From a checkpoint of a small transformer trained on Wikipedia: 10 layers, 4 heads of 64.
Each number is 128 + 24 x the weight over its row's rms, rounded and kept within 0 to 255. Layers, rows and columns count from 0. The size above them is the row's rms in percent of the matrix's.

# layer 4 MLP up, 1024x256, rms 0.157, rows 437-463, columns 0-127
size [108 102 102  95 102 104  97  91  91 124 107  99  84  91 102 104  99  94 105 105 135  98 104  91  97  92 103]
[[132 130 119 134  92 112 145 114 124 137 140 151 100  90 133 120 125 138 151 164 149 124 117 123 102 150 139 104  89 130 134 128 107 161 122 143 109 149 119 143 145 156 132 170 126 142 152 130 114 101 157 132 113 107 149 141 135 158  99  93 155 138 122 123  90 148 122 147  83 122 157 118 156  74 143 150 112 117 117  83 120 121 126 130 138 147 154 149 147  99 130 143  87 190 147 143 142 112 148 119 119 113 150 146 117 149 116  85 171 168 108  65 131 158 121 144 140 148  89 101 125 161 154 139 144 121 139  91]
 [138 140 106 105 150 134 171 134 147 103 134 125 133  92 143 143 166 165 135 113 168  77 134 129 112 136 128 157 166 106  99 164 118 141 124 139 166  99 144 105 176 106 164 137 113 130 140 143 146 147 145 132 109 135 145 135 167 138 141 152 123 132 120 100  77 111 125 142 119 153 132 156 127 109 111 127 111 150 119 108 138 174 152 119 144 129 137  96 153  91  75 171 117 138 160 125 118 123 146 181  98  83 112 118 120 143 120 126 146 115 122 112 127  95  96 113 137 145 135 126  87 114 128 117 133 115 131 147]
 [165 109 158 132 160 161  81 151 133 150 134 161 157 145 103 117 135  85 153 123 147 159 119  92 153 112 138 100 150 161 154 122 155 136 116  90 137 145 150  80 144  70 111 137 106 142 157 143 100 144 182  86 120 107 163 132 151 120 134 133 142 121 137 149  93 180  67 112  86 164 130 153 120 106  99 152  83 101 150  97 124 104 129 116 165  99 113 156 145 178 121 108 126 166 111 127 119 142 166 114 161  90 132 168 119 121 131 129 127  97 179 146 152 123 151  53  79 112 139 185 110 130 115 129 145 140 106 134]
 [110 109 159 134  97 136 118 121 151 131 126 145 113 147 119  85  68 146 124 163 129 145 107 125 134 102 159 116 174 145 121 119 172 139  99 141 131 170 141  92 146 126 134 129 129 151  72 118 136 141 156 156 127  78 131 132 143 169 126 161 134  62 114 120 104 119 120 160 171 151 175 158 168 148 130 150 123  92 167  97 135 110 146 147  88 132  91 100 124 115 181 141 122 121 140 114 135  90 134 110 126 111 165  89 154 125 136 113 129 147 155 123 124  93 103 141 153 187 131 128  79 120 102 116 102 124 158 111]
 [142 132 167 109 118 149 148 138 110 105 150 130 140 172 165 171 109 112 113 149 156 161 149  97 127 125  73 116 157 114 119 165 166 117 136 166 173  99 137 134 110 121  99 139 109 127 127 111  83 136 163  95 168 122 116 133 134 128 161 142 110 121 132 142 100 148 134  88 146 120  78 120 104 121 127 101 104 165 129 131 134 151 118 166 126 114 143  83 138  93 136 142 170 119 130 122 111 148 106 128  95 161 142 136 106 111 102 108 118 154 108 109 132 128 164  75 156 139 180  78  89 107 164 120 115 116 109 120]
 [ 92 142 148 142 140 102 107 131 125 150 137 152 126 123 127 122 161 132 140 163 136 120  96 131 155 153 118 130 128 143  93 117 104 162 148 103  65 139 138 129 130 123 128 126 132 135 146  92  98 103 121 165 143 120 128 134 148  98 150 146  94 104 113 136  95 108 138 149 113 112 125 146 118  96  88 129 123 111 123 147 110  86 145 102 140 101 106 104 112  99  89 105 110 153 143  98 123  83 122 145 132 158 148 119 130 162 146 114  91 126 123 110 106 117 109 123 138  89 102 148 126 132  95 119 162 163 127 133]
 [164 165 153 164 155  89  99 118 118  89 104 145  92 139 131  86 115 134  60 168 121  90 148 158 105 130 114  98 121 128 147 102 123 102  99 123 119 160 109  70 107  86 149 144 117 145 152 141 143 113 157 135 150 138 188 130 129 171 140 129 144 128 111 128 139 132 166 157 129 122  81 127 149 142 139 118 149  95 106 126 126 126 109 143 136 100 138 101 111 116 136 154 164  96 115 135 131 125 140 124 123 145  96 149  77 135 127 164 144 119  92  80 120 128 123 124 166 123 116 158 171 147 118  98  93 118 178 148]
 [105 126 119 136 120 163 116 125 139 152  85 142 148 120  98 102 150 142  90 111 120 104 163 117  99 128 103 136 102 132  92 114 132 152 145 114  79 139 144 180 129 151 147 136  97 128 108 146 120 131 123 142 158 163 116 108 118 133 116 137 115 138 123 160 128 174 158 104 119 131 130 104 150 155 147 117 114 111 170 113 216 174  95 109 145 116 143 125 130 190 106 138 115 130 133  99 158 113  95 135 123 129  74 147  98 117 146 132  79 128  86 143 133 126 132 110 102 102 150 153 147 150 133 119 138 158 117 139]
 [125 116 106 177  92 111 107 121 142 122 143 106  85 101  88 126 113 109 138 133 111 144 133 122 114 157 130 106 118 115 126  80 127 142  85 124 117  84 138 103 142 149 142 107 166 136 157  97 111 160 145 129 122 105  81 117 145 128 124 153 111  94 152 139 123  93 141 137 148 137 153 110 120 109 152 112 122 133 175 161 141 160 126 133 165 144  99  69 137 126 132 113 144 149 134 144 162 128 135  93 123  86 172 162 145 148 146 162 153 115 127 144 166  64  87 124 123 152 153  85 153 128 153 126 130 149 107 155]
 [151 140 120 123 133 105 124 112  91  86 153 134 144  98 154  97 133 111 139 128 123  95 101 102 126 130 128  98 132 127  82  87 140 135 135 150 158 190 112 157 125 144 133 142 104 144 146 116 161 140 150 153 132  94 134 103 116 138 133 119 134 104 120 136 104 156 136 128 117 151 127 138 137  66 136 105 130 153 149 129  70 153 143 147 161 112 116 130 100 126 148 179 179  89 119 122 111 115 115 117 144 148 165  93 144 127  94 108 130  86  93 136 106  97 133 114  80 140 107 119  84 112 136 118 126  90 125 133]
 [128 121 144 109 107 124 142  86 146 120 142 172 127  91 156  98 133 135 101 152 142 131 140 105 166 133 164 145 123 110 185 178 130 142 130 122  57 105 138 165  91  98 112 104 154 130 169 126 141 109 146 131 160 106 126 110 123  75 115 101 122 149 137 150 172  96 102 126 156 147 132 151 112  91 163 123 130 117 145 142 113 131  94 142 127 101 168 157  83 104 140 163 169 146 117 133 117 149 160 144 141 139 155 102 145 142 106 112 150  97 111 150 124 116  85 133  87 109 158 116 105 120 146 160 100 102 116 125]
 [162 160 100  76 151 143 122 180 117 138 127 145 169  93 110 162 133 176 140 129 121 172 106  98 134 132 126 106 126  96 104 110 152 126 107 114 105 123 139 138 134 105 133 134 147 141 113  89 135  98 137 151 119 127 158 161 148 111  51 130  83 124 145 128 100 152 155 135  94 104 126 145  85 176 150 105 166 138 103 148 120 103 136 157 148 130  98 106 145 133 165 134  94  76 109 134 106 129  87 151 100 124 130 139 145 114 122 130 135 115 100  86 138 121  78  71 153 111 123  95 118 125 101 147 113 142 106 147]
 [138  99  87 108 117 117 107 103 131 119 143 139 110  85 149 140 158 125 187 169 167 133 103  91 160 129 146 110 169 122 103 147 162 134 120 148 146 137 105 167 148  91 118 168 135 154 159 110 148  83 134 148  92  91  81 134 135 135 120  72 142 141 137 127 132 122 107 124 156 160 123 109  91 158  86 120 137 112 171 132 151  95  87 141 158 112 122  94 109 152 154 136 196 136 156 111 149 111 146  93 124 152  98 135 153 111 119 145 122  74 110 104 116 127 148 123 115 129 151 133 136 140 135 118 135 178 136 129]
 [ 99 124 131 154 154  85 168 119 152 134 124 146 144 120 117  66 136 122 119 143 153 159 114 126 121 141 128 116 134 124 104  87 143  92 161 139 133  97 155 139 103 117 148 139 167 157 113 112 144 128  91  93 141 115  72 106 136 102 107 120 147 150 105 118 105 108 144 165 117 127 163 155 133 153 146 123 107 101 143 114 103 118 129 144 128 162  76 118 190 124 160 134 153 153 145 123 137 148 165 117 121 110 175 131 102 113 121 155 108 142 132 134  69 148 108 114 139 150 104 111 124 118 100 128 108 134 123 141]
 [ 99 147 121 100 113 135 154 142 126 144 144 132 105 123 169 144 141 148 174 161 114 104 156  99 123 144 126  86 146  96 143 162 128 121 138 122 149 121 130 159  64 176 133 131 163 161 172 108 168 125 155 156 139 107 108 134 132 158 151 103  99  97 155 144 116 150 133  95  95 137 104 123 125 108 169 126 118 134 110 111 148  81 122 133 126 137 118  98 149 106 113 129  96 116 134  71  73 121 146 180 112 134 124 125 159 154 139 140 140  69 112  75 139 119 172 134  87 148 116 146 178 104  91 107 135 124 123 108]
 [183 109 131 120 154 117  96  94 103 141 181 113 116  99 140 140 122 123 172  96 130 133 125  79  82 145 136 107 109 100 148 104 163 142 119 125 113  98 141 126 110 108  60 132  82 148 103 100 144 119  90 124  94 175 142 104 138 136 147 145 150 128 126 148 153 122 142 150 125 101 103 126 132 124 136 128 124  95  88 104 177 130 173 127 112  92 133 131  89 142 100 112  93 140 130 126 134 142 148 114 110 137 172 120 141 157  72 140 106 154 110 144 135 141 133 103 138 109 146 134 107 139 134 150  93 110 151 119]
 [136 127  89  93  88 162 143 118 126 144 118 152  97 150 166 124 159 126 121 100  95 110 143 114 133  91 171 115 126 121 111 132  98 173 143 120 147 131 166 155 146 115 131 148 104 102 138 112 156 127  77  88 116  92 122 127 119 130  99 166 199 104 125 155 138 115 132 107  80 131 103 150 121 116 101 115 134 141 118 173 128 155 136  79 162 180 131 100 138 132 142 164 103 106 131 148 108 111 106 120  83 127 111 123 139 122 185 131 128 109 111 146 108  85  88 102 133 140 112 151 150  89 108 105 134 137 114 145]
 [113 103 126 136 152 145 135 100 137 178 166 176 170 136 126 117 137 111 127 140 154 107 104 104 146 135 139 130 170 195 138 118 108 118 126 159 118 112  74 173 122 132 142 123 120 124 143 127 129  99 145 153 109 137 116 133 191 110 158 101 113 166  98 110 153 112 104 134 132 143 115 135 152 114 151 129 101 150 137 136  95 171 165 142 161 113 122 121 130 105  92 131 112 122 130 127 109 123  93 164 120 162 120 155 141 137 127  94 110 162 112 137 152 111  84 127 127 148  98 128  89  79 153 113 133 178 131 133]
 [124 149 125 162  84 125 163  95 122 121 136 136 108 132 174 102  90 105 157 109 134 116 121 117 131 143 114 138 136 133 119 109 125 134 110 101 117 122 125 201 129 137 104 118 125 116 115 102 134  68 106 134 146  91 141 147 127 129 119 142 180 141 122 135 178 127 161 125 154 115 139 148 125 136 130 103 116 118 164  97 101 130 156 156 138  88 105 103 156 123 166 161 120  79 103  96  89 121 122 163 130 128 120 127  57  88 117  94 119 131 111 117 119 141 138 120 132 112 107  88 132 104 132 109 142 114 151 132]
 [ 96 132 111 130 117 146 179 146 137 124  93 124 121 125 152  85 114 119 159 136 127 164 134 141 133 160 154 104 111 129 157 168 110 141 160 157 148 103 139 147 142 135 108 110 120 116 109 140 131 110 106 139 159 135 144 138 165 166 158 115 163 135 115 117 118 132 112 110  75 122 138  68 149  91 142 102 123 182 122 120 121  97 134 126 123 108 111 152 158 134 161 155 115 107 140 140 153 157 123 128 156 173 111 155 160 105 103 185 137  82 151 103  75 155 109 139 109 157 123 115 142 138 148 123 163 105 103  84]
 [118 123 147 116 145 146 157 151 120 136 127 186 146 160 146 191 123 113 140  78 113 157  94 141 127 205 147 112 126 119 122 139 104 140 126 165 119 105 156 159 152  99 103  91 154 148  91 142 177 143 130 107 120 148 132 153 105 151 133 114 139 111 132 122 103 153 177 132 117 117 138  94 137 110 123 156 156 125 130 122 122 122 146  88 154 104 129 129 107 120 104 139  89  94 141 157 108 126 153  87 150 145 122 133  90 154 148 127 112 134 123 118  87 129 145 106 119 118 146 127 145 114  59 104 143 106 191 138]
 [111 106 130 103 101 123 128 147 179 128 175 125 104  98  91 124 165 130 139 117 155 138  95 146 117 123 146 106  97 180 138 129 134 141 148  82 135 140 112  96 104 129 143 122 125 117 118 158 112 141 159 125 132 150 148 135 147 115 122 156  93 152  75 140 164 118 150 114  76 123 119 126 130 119 147  97 148 125 117 161  91 119 129 165 140 137 124 149 191 111 116 167 113 145 113 133 154 125 161 115 147 123  58 129 139  84  85 111 132 105 189 129 105 152 116 149 135 105 128 156 163 138 110 167 126 144  77 156]
 [161 118  99 153 120 108 117 146 163 144 135 119 149 201 145  73 117  96 109 106 103 108 106 157 135 100 172 142 140 124 114 126 113 162 131 142 136 115 141 137 110 107 112 104 190 141 189 121 131  86 149 123 149 145 151 122 134 120 118 112 115 112 163 147 114  96 146  91 132 147 113 129 124 110 120 139 142 143 100 142 158  99 132 118 133 145 150 133  74 146 138 150 121 108 103 145  82 154 119 115 141 123 124 183 144 126 134 120 116 111 106 124 137 147 121 174 175 104 103 129 142  89 119  93  97 105 145 110]
 [120 163 164 102 111 132 114 162 109 130 124 113  92 128 130 174 189 127 107 140 123  95 152 135 157 147 156 132 180 137 131 116 118 118 118  89 140  92 167  99 115 137 112 108 132 145 125 137 127 145  82 113 150 116 104 124 166 106 135 121 127 147 133 102  97 129 150  82 160 157  90 116 123 126 133 116 156 165 118 192 191 108 141 139 128 117 121 143  84 120  81 131 134 110 113 119 119 140 122 126 125 148 105 160  80 144 130 127 153 128 128 120 148 113 151  91 130 136 133 121 110 135  80 169 135 127  87 120]
 [ 77 148 148 109 138 135 164 149 149 107 129 185 105  89  87 161 141 111 107 147 153 109 114 137 112  94 104 161 115 125 110 136 147 132 125 169 116 126 153 106 124 184 101 132 161 126 104 122 158 122 136 179 153  92 125 162 130  97 153 128 118 149 170 138 129 144 161 114 116 111  97 162 118 132 155 154 128 133  95 111 135 105 130 121 110  95 127 101 123 139 101 106 107 110 124 182 141 180 111 136 151 141 124 165 107 108 122 138 119 147 127 148 124 144 114 100 183 142 123 124 120 111  90  76  98 152 155 106]
 [126 155 114 119 133 104 144 133 111 121 156 112 143 108 153 137 121 164 138 126  99 143 127 129 142 102 128  96  78 128 122 125 135 129  89 133 130  94 163 122  81 120 136 114 136 160 114 108 151 118 141 133 131 134 151 139 166 176 182 146 119 111 119 142 154 121 144 117 118 101 152 126 143  82 168 161 110 155 109 173 149 176 149  79 109 158 152 103 126 144 177 155 141 141  83 116 157  84 145 115 107 107 173 133 141 163 117 142 140 106  84  81 128  97 135 154  94 143 124 123 142 131 141 113 131 129 151 103]
 [107 113 168 130 106 155 101 127 105 163 147 121 119 129 150 166 172 120 140 116  92 155 152 102 135 106 104 132 120 114 182 141 125 121 103 162  99 111 134 110  93  70 164 159 106 163  95 100 121 129  95 122 144 164 134 175  91 148 133 147 147 132 115 123  97  90 116 121 117  95 143 109 187 144 100 187 150 111 108 143  88 100 149 123 131 113 171 139 163 168 147 103 123 106 127 137 126  87 112  98 129  82 130 119 147 143 122 103 128 118 141 108  98 138 120  80 152  97 174 114 166 148 155 136 149 167 140 105]]
# layer 4 MLP down (transposed), 1024x256, rms 0.153, rows 437-463, columns 0-127
size [ 64 107 103  96  96 112  98  80  88 125 101 123  84  83  69 104 120  97 108 108 144 109  99  97  99  94 100]
[[119 142 150 124 123 171 134 152 133 101 140 118 133 127 104  94 111 145 125 152 117 170 132  86 137 116  99 148 110 122 140 175 102 106 124 119 140 106  64  74 132 170 119 180 112 122 126 121 140 113  77 117 103 130 100 133  99 145 129 113 111 135 134 131 189  98 174 118 129 147 137  96 139  93 148 134 143 138  96 127 108 149 138  99 139 123 130 108  96 118 170 107 165 156 145 139 135 121 109 129 121 112 143 138 140 150 119 172 133 149  97 133 145 145  82 110  81 121 116 159  97 106 140  90 105 142 149 130]
 [163  83 135 134 151 168 124 110 154 105 115 103 104 165 149 137  82  71 123 150 116 153 140 146 135 130 101 156  97 117 137 130 125 152 114 141 159 126 143 141 162 117 135  86 136 112 124 129 167 148 125  99  99 115 144 127 127 150 114 124  72 114  87 195 130  92 148 127 121 143 128 138  90 136 117 102 145  93 103 112 165 141 150 127 157  77 125 148 122 122 122 101 148 128 148 116 121 138 141  97 107 124  79 150 103 130 120 101 125 145 136 142  97 138 143 124 129 119 151 112 107 120 115 110 173 146 126 121]
 [125 164  98 142 144 134 140 134 105 119 138 130 147 136 151 146 105 146 124 129 114 135 106  96 174 113 100  89 175 129  98 150 143 135 105  88 117 125 125 151 135 105 101 129 115  97 140 130 113 123 159 143 124  69 132 130 122 120 131 105 138  65  96  98 150  99 115 161 140  90 118 152 146 110 134 146 107  65 183 179 130 162 122 133 141 115 101  91  68 118  86 136 104 125 109 154  92  86 163 135 141 151 129 174  93 134  87  79 144 121 139 136 147 154 145 136  99 138 119 137 132 138 103 125 113 129 140 105]
 [118 180 154 147 105 147 156 150 116 119 118 124 154 120 113  84 122 131 155 112 114 131 115 130 178 122 121 127 141 135 136  84 106 147 127 106 184 119 173 173 108 110  85 143 136 109 144 126 108 137 112 181 100  98 128 147 102 114 168 129 121 136 159 168 165 141 103 127 133 126 140 128 123 145 135  85  98 108 122 102 105 121 132 148  98 107 223 121 199 160 133  86 121 107  98 167 140 114 126 118  87 103 151 126 137 142 145 116 127 112 102  95 187 136  94 159 150 141  94 134  86 142 121 118 158 118 138 113]
 [ 95 112 101  78 114  98 110 165 165 126  55 125 100 133 116 164 130 137 159 128 128 130 143 148 133  85 155 158 149 129 125  96 130  98 138  91  94 171 114 136 110 124 104  97 125 120 136 165  86 132 175 120 189 118 124  80 108 126 130 163 158 135 146 117 157 146 125 168  52 159 139 108 137 125 109 154 133 164 160 144 142  76 124 121 149 168 118 132 130 131 128 114  89 121 153 130 139 184 123 113 119 144  97 125 147 171 117 115 119  94 148 136 101 135 122 113 139 173 135  98 169 122 144 123 154 112 116  82]
 [145 160 134 104 113 135 140 106 154  94 124 172 150 112 136 126 144 131 147 163 117 105  85 113  99 116 169 127 155 155  99 118 157  81 173 133 116 147 102 155 129 120 143 159 124 153 118  95 175 108 135 104 145 127 166 106 116 149  98 111 113 144 164 130 152 110  82 126 116 124 145 127  91 119 151 154  84 122 160 129 172 186 140 127 126 161 159 110 135 146 142 102 143 163 140 133 161 150 129 139 126 160 140 133 133  99 133  85 127 113 125 124  90 129 156 151 111 113 126 128 106 140 116 132 170 165 116 119]
 [157 116 144  95 128 123 153 122 109 129 138 101 142 121 146 127 113 135 188 131  83 135 121 122 130  91 123 158 122 126 134 172 107 120 163 176 143 123 110 128 148 106 110 115 113 166 113 133 103 119 138 116 139 133 120 157 127  93 141 118 107 129 125 179 103 148 100  96 117 117 114 126 149 105  93 153 132 144 103 143 113 145 104 134 140 120 117  94 106 100 127 108 108 131 125 125  92 159 112 113 113 117 113 169 156  52 147  91  98  87 169 116 101 135 137 123 132 112 185  93 145 132 167 157 158 111 154 158]
 [167 115 127 123 140 177 149 132 153  99 119 133  91 118 102 113 102 138 124 127 103 146 164 103 166 160 122 105 116 115 152 124 118  92 101 126  90 142 117 106 162 115 137 177 146 141 150 182  91 121 144 102 101 153  80 169 145 111  95 143 142 136 157 116 168  99 144 150  96 142 136  81 126 117 132 142 105  96  96 115 159 108  94 112  87 116 181 172 141 143  83 126  94 119 125 154  73 133 101 153 111 144  86 112 103 144 113 123 149 172  92 146 138 118 154  89 145 115 156 157 112  94 160 104  96 104 135 143]
 [ 85 127 183 106 173  78 134 133 138 118 104 124 133  99 117 124 123 160 132 140 134 122 171 147 112 141 120 160 129 128 139 137 102 153 144 155 129 131 135 179 159 114 121 132 104 154 109 148 109 166 101 158 162  89  95 148 109 119 119 112 111 119 115 106 163 168  79 123 115 146 131 156 124 135 143 109  76 123 126 102 106 124 140 135 127 117 156 119 168 137 103 131  59 100 104  81 103 138 127 135 146 147  82  99 102  85 132  70  93 180 135  93 105 147 118 110 125  98 148 114 123 126 129 123 115 113 129 133]
 [133 157 105 107 162 106 126 119  73 124 141 102 167 114 120 143  99 106 145 174 100  39 156  96 138 121 146 100 136 101 172  85 167 119 129 151 141 136 159 144  98 144 156  90  76  82 131 123 145 113 100 150 135 113 150 147 114 156 118 124 138 138 119  93 163 134 152 155 113 146 123 129 114 136 153 142 160 155 154  95 106 104 126 106 129 139 130 145 107 116 158 144 151  98  95 121  85 129 132 131 160 134 107 141 127 127 126  92 112  96 124 102 136 172 113 132 124 123 101 153 150 170 105 121 126 150  96 150]
 [ 64 169 121 116 102 109 129 147 100 108 187 148  83 130 140 141 159  91 160 162 139  83 161 133 146 119 122 148 113 109 100 123 136 160 126 148 112 152 137 136 123  98 120  86 182 147 144 139 146 155 113 157 141 124  86 107 103 138 158 137 143 125 111 134 170 130 124 132  95 118 112 155 106 116 107 119 150 125 164 112 137 124 126 126 110 152 138 118 102 116 179 114 146 137 110 165 112 151 133 179 136 117 153 107 133 149 134  99 121 171 109 120 115 119 164 126 143 121  80 136 134 128 110 123 155  98 159 154]
 [134 151 118 180 136 154 122 147 139 162 114 167 123 135 147 163 116 105 127 148 114 121 135 158 115 107 135 121 134  95 180 122 108 160 113  94 118 131 201 131 117 109  94  93 112 149 131 116 127 148 145 122 152 141 113 169 129 138 121 179 128 149 142 142 137 123 105 118 126 125 135 126 101 151 145 125 151 116 126 115 138 145 171 147 123 149 171 117 123 169 202 141 151 132 122 169 137 113 180 103 167 157 133 133 137 145 127 122 142 113 152 136 140 131 141 136 134 127 144 154 146 149 108 124 176 129 153 109]
 [108 120 146 133 160 119 142 110 129 115  81 111 145 115  75 130 143 177 118 177 134 106  87 140 161 104 161 108 113  97 162 109 127  75  90 153 115 137 101 120 132  92 103 116 120 112 129 167  97 143 128 125 180  78 121 131  93 127 122 121 147 142 160  75 158 169 114  97 113 116  85 105 151 144 145 158  95 128  92 115 101 100 114  87 136 143 133 135 142 166  79  68 142 122 140 122  98 106 124 158 168 121 134 127 110 135 124 104 116  68 131  86 158 146 140 124  99 136 122 136 145 164 152 179 153 119 119 102]
 [130 122 108 114 120 137  74 139 178 109 147  88  96  81 116  98 111  90 149 132 136 141 151 125 111  85 155 165 159 125 140 149 172 138 175 145 136 109 112 124 132 176 113 161  85 142 107 157 119 163 125 126 111  89 125 179 110 132  97  88 133 143  92  87 170 133 128 109 147 142 129 141 118 108 131 133 116 124 149 116 131 120 122 118  98  98 149 121  77 123 104  93 121 131 100 157 111 112 138 137 103 143 125 127 128 116  89 125 126 125 100 122 168 177 114 129 109 101 152 129  64 126 123 146 114 106 106 145]
 [178 184 161 108 130 137 130 157 135  78 143  84 135  99 166  92 130 153  95 145 128 169 121 132 145 113 108 132 129  96 106 143 135  95 144 114 134 103  56 145 109 146 101 142 123  98 128 133 130  90 110 142 133 143 135 115 109 127 155 140 104  99 133 167 190 138 126 135 143 124 113 148 144 132 142 117 121 106  78 143 100 146 110 122 135 112 148 125 119 155 157  99 129 135 138 144  56  91 115 172 160 144 160 161 144 152 147 143 136 132 139 168 126 105 153 116 108 128 126 147 161 113 130 119 127 167 136 110]
 [111 145  61 108 138 132 134 117 108 156 103 176 125 135 104 157 124 106  82 109 134 140 142 129  90 134 128 112 126 117  87 117 163 136 136 116 149 156 113 125 115 147 120 114 140 193 116  95 110 156 126 102  72 171 141 140 137  98 111 149 109  83 101 183 114 119 116 164 143 153 126 136 137  89 107 167 142 133 144 119 145 145 135 121 112 144 150 174  83 168  96  77  98 117 123  92 107 129 184 148 147 156 174  97 135  92 127 119 160 119 121 140 130 152 115 115 134 108 129 135 121 135 149 177 117 136 105 124]
 [108  92 154 137 125  89 118 142  83 136 135 129 128 119 128 169 127 147 136 130 116  83 140 134 125  98 123 122 118 147 137 192  69 106 127 148 165 154 127 115 157 112  91 150 110 106 117 111 158 158 196 168  79 136 124 130 129 134 132 131 124 106  91 112 105 111 121 146 149 138 136  96 103 154 111 133 131 135 184 148 133 127 113 136 167 100  80 139 151 110 160 146 135 109 155 140 109 155 174 127 115 107 147 118 134 158 173 134 120 101 148 120  98 147 135 102 151 137 111  81 151 122 136  95 139 162 143 172]
 [103 102 108 122  70 105  80 132 116 131 105  87 128 119 134 109 134 117 129 164 101 160  80 120 123 125 109 118 115 137 173 137 134 124 121 113 129 127  98  93 149 139 125 122 125 136 104 157 152 138 168  88 132 143 162 110 123 109 146  58 155 105 156 147 140  91 103 134 128 139 112 126 122 119 127 115 133 126  86 114 152 112 145 111 128 119 100 111 131 146 137 123  78 136 100 136 121 141  94 124 161 133 125 163 140 171 142 173  98 100 149 137 130 102  96 123 168 175 113 169 119 149 120 110 114 118 124 121]
 [140 108 146  90  99 145 149 137 108 112  92 110 109 157 153 147 136 141 163 132  96 144 114 120 121 157 147 114  96 106  98 103 126 117 115 124 118 163 128  88  78 159 142 138 161 122 105 118 130 105 123 105 135 126 116 142 110 131 148 124 134 151 144 140 139 116 130 157 100  79 147  96 138 108 108 117  96 142 127 169 154 159  99 157 103 105 191  77 148 122 143 133 127 101 116 129 113 152 110 158 118 143  80 136 123  86  63 101 145  93 104 158  80 110  98 127 135 162 112 109 128 153 149 109 158 159 122 169]
 [212 189 122 107 142 123 103 147 145 108  96 119 142 127 139 103 131 125 130  98 161 104  97  98 109 104  86 148 145 128 135 147 123 130  95 161 124 125 132 102 152 139 140 131 125 125 122 151 110 130 136 115 154 104 142 158  75 107 154 106 141  95  90 131 102 118 111 100  92 121 142  98 148 108 135 135 123 125 122  80 129 100 134 107 121  97 115 126 161 165  97 152 161 121 153 140 149 142 142 121 155 160 158 105 180 127 148 130 145 157  99 112  97 105 125 150  85 118 137 114  83 122 164 140 143 135 128 111]
 [ 88  87 131 123 112 155 115 120 104 132  94 174 168 135 139 184 108 100 141 100 139 163  78 116 138 154 123 143 140 159 167 180 140 146 131 136 156 130 165 146 167  67 134 126 159 117 149 114 154 100 129  91 144 150 135  93 139 163 144 139 111 119 108 119 129 128 161 143 142 131 126 124 147 130 116 167 153 139 114  77 125 125 124 135 140 119 104  95 122  85 117 134 127 111 139 148 107  90 158 100 131 127 153 129 125 141 100 103 112 104 144 128 153 122 163 118 128 144  86 149 147 148  48 149 149 102 163 148]
 [142 139 116  99 105 132 127 135 177  92 144 133 136 100 136  81 148 130 139 176 116 115 120 118 128 121 157 157 135 177 146 135 136 136 137 147 143 161 132 105 148 112  79 166 149 133 119 166 171 104 126 115 105 145 144 125 100 130 128 188 112 139 103 116 121 141  95 154 160 180 158 143 152 127 168 123 135 147 148 126 121 178  73 166 122 147 107 193 131  91 132 128 108 137  94 120 144  86 147 110 130 140 157 116 121  81 121 136 121 140 111 103 106 115  98 120 133 149 132 112 103 113 126 162 150 154 122 144]
 [ 95 176 138 179 152 116 153 159 132 127 125 127 162 144 133 133 121  99 181 135  64 135 114 145 149 102 133 171 103 131  94 116  78 125 121 142 159 110 137 127 162  83 123 152 155 153 152 102 139 109 106  94 142 127 136 111 119  98 178  77 148 117 144 114 150 129 122 109 127  85 126 149 124 114 113 117 154 125 152 128 153 127 103 133 143 121 136 116 125 159 144 170  80 145 145 152 131 101 119 129 125 101 145 154 154 142 115  68 109 165 118 153 140 107 104 127 162 111  83 131 141 155  83 133 171 134 146 188]
 [ 76 106 161 115 118 137 143 158 127 168 136 136 137 107 159  83 154 150 143 120 122 120 129  82 133 144 140  93 129 162 143 162 105 134 118 118  96 157 106 132 116  91 120 145 164 138 148 168  81 122  96 176  76 206 120 119 125  97 138 127 135 132 128 153 143 124 103 110 113 141 115 121 126 164 117 119 105 189  93  87 127 119 138  78 129 141 116 123  95 117 147 136  84 113 130  89 123 127 138 131 143  92 142 134 149 177 130 150  99 128 114 171 122 113 132 144 115 105 108 126 148 136 110 134 118 106 143  73]
 [106 135 109 100 118 185 117  94  92 110 127 122  96 140 140 108  92 127  92 119 105 127 153 139 134 137 116  83 156 107 127 157 117  82 121 129 130 123 146 127 115  99 141 144 119 137 128 129 121 109 137 151 132 143 134 142 160 154  88 164 133 104  81 128 125  89  93 129 114 114 148  98 151 129 126 120 104 131 153 107 102  98 116  76 153 171  92 153 147 112 146 103  85 123 115  91 148  99 171 139  94 148 184 101 189 152 104  91 111 123 117 143 153 104 137  89 104 152 152 145 139 151 129 108 118  81  96 169]
 [136 112 134 118 155 156 134 178 142 160 124 146 104  95 103 161 163 113 165 119 151 156 140 102 103 117 146 118 162 107 120 121 108 125 112 151 114 114 160 127 110 137  71  87  92 108 121 128 112 129 118 136 125 162  86 148 134 158  97 134 109 159 105 133 221 104 132 120 141 104  89 114  98 137 134 184 151 118 181  83 106 116 127 121 112 109 130 158 154 109 118 136  97 125  97  81 127 150 121 164 121 189 118 139 137  98 114 114 128 136 150 125 146 113 141 118 133 134 132 145  88 137 111 128 104 118  81 139]
 [117 125  81 138 172  93 120 109 124 141 113 121 136 150 119 151 117 122 158 101  94 152 109 149 115 131 166  87 129 160 111 113 156 150 110  88 141 129 140 171  99 137  74 112 133 154 115 160 178 143  85 107 146  83 105 110 130 101 126 140 156 140 149 157 172 135 108 126  89 166 164 142 163 123 120 113 149 143 150 133 159 124 143  97 135 183 121 121  87 155 145 119  93 104 109 165 148 120 121 141 121 145 124 174 104 168 161 118 107 146 109 141  89 184 118 125 133 124  77 133 131 192  91 100 115 100 131 150]]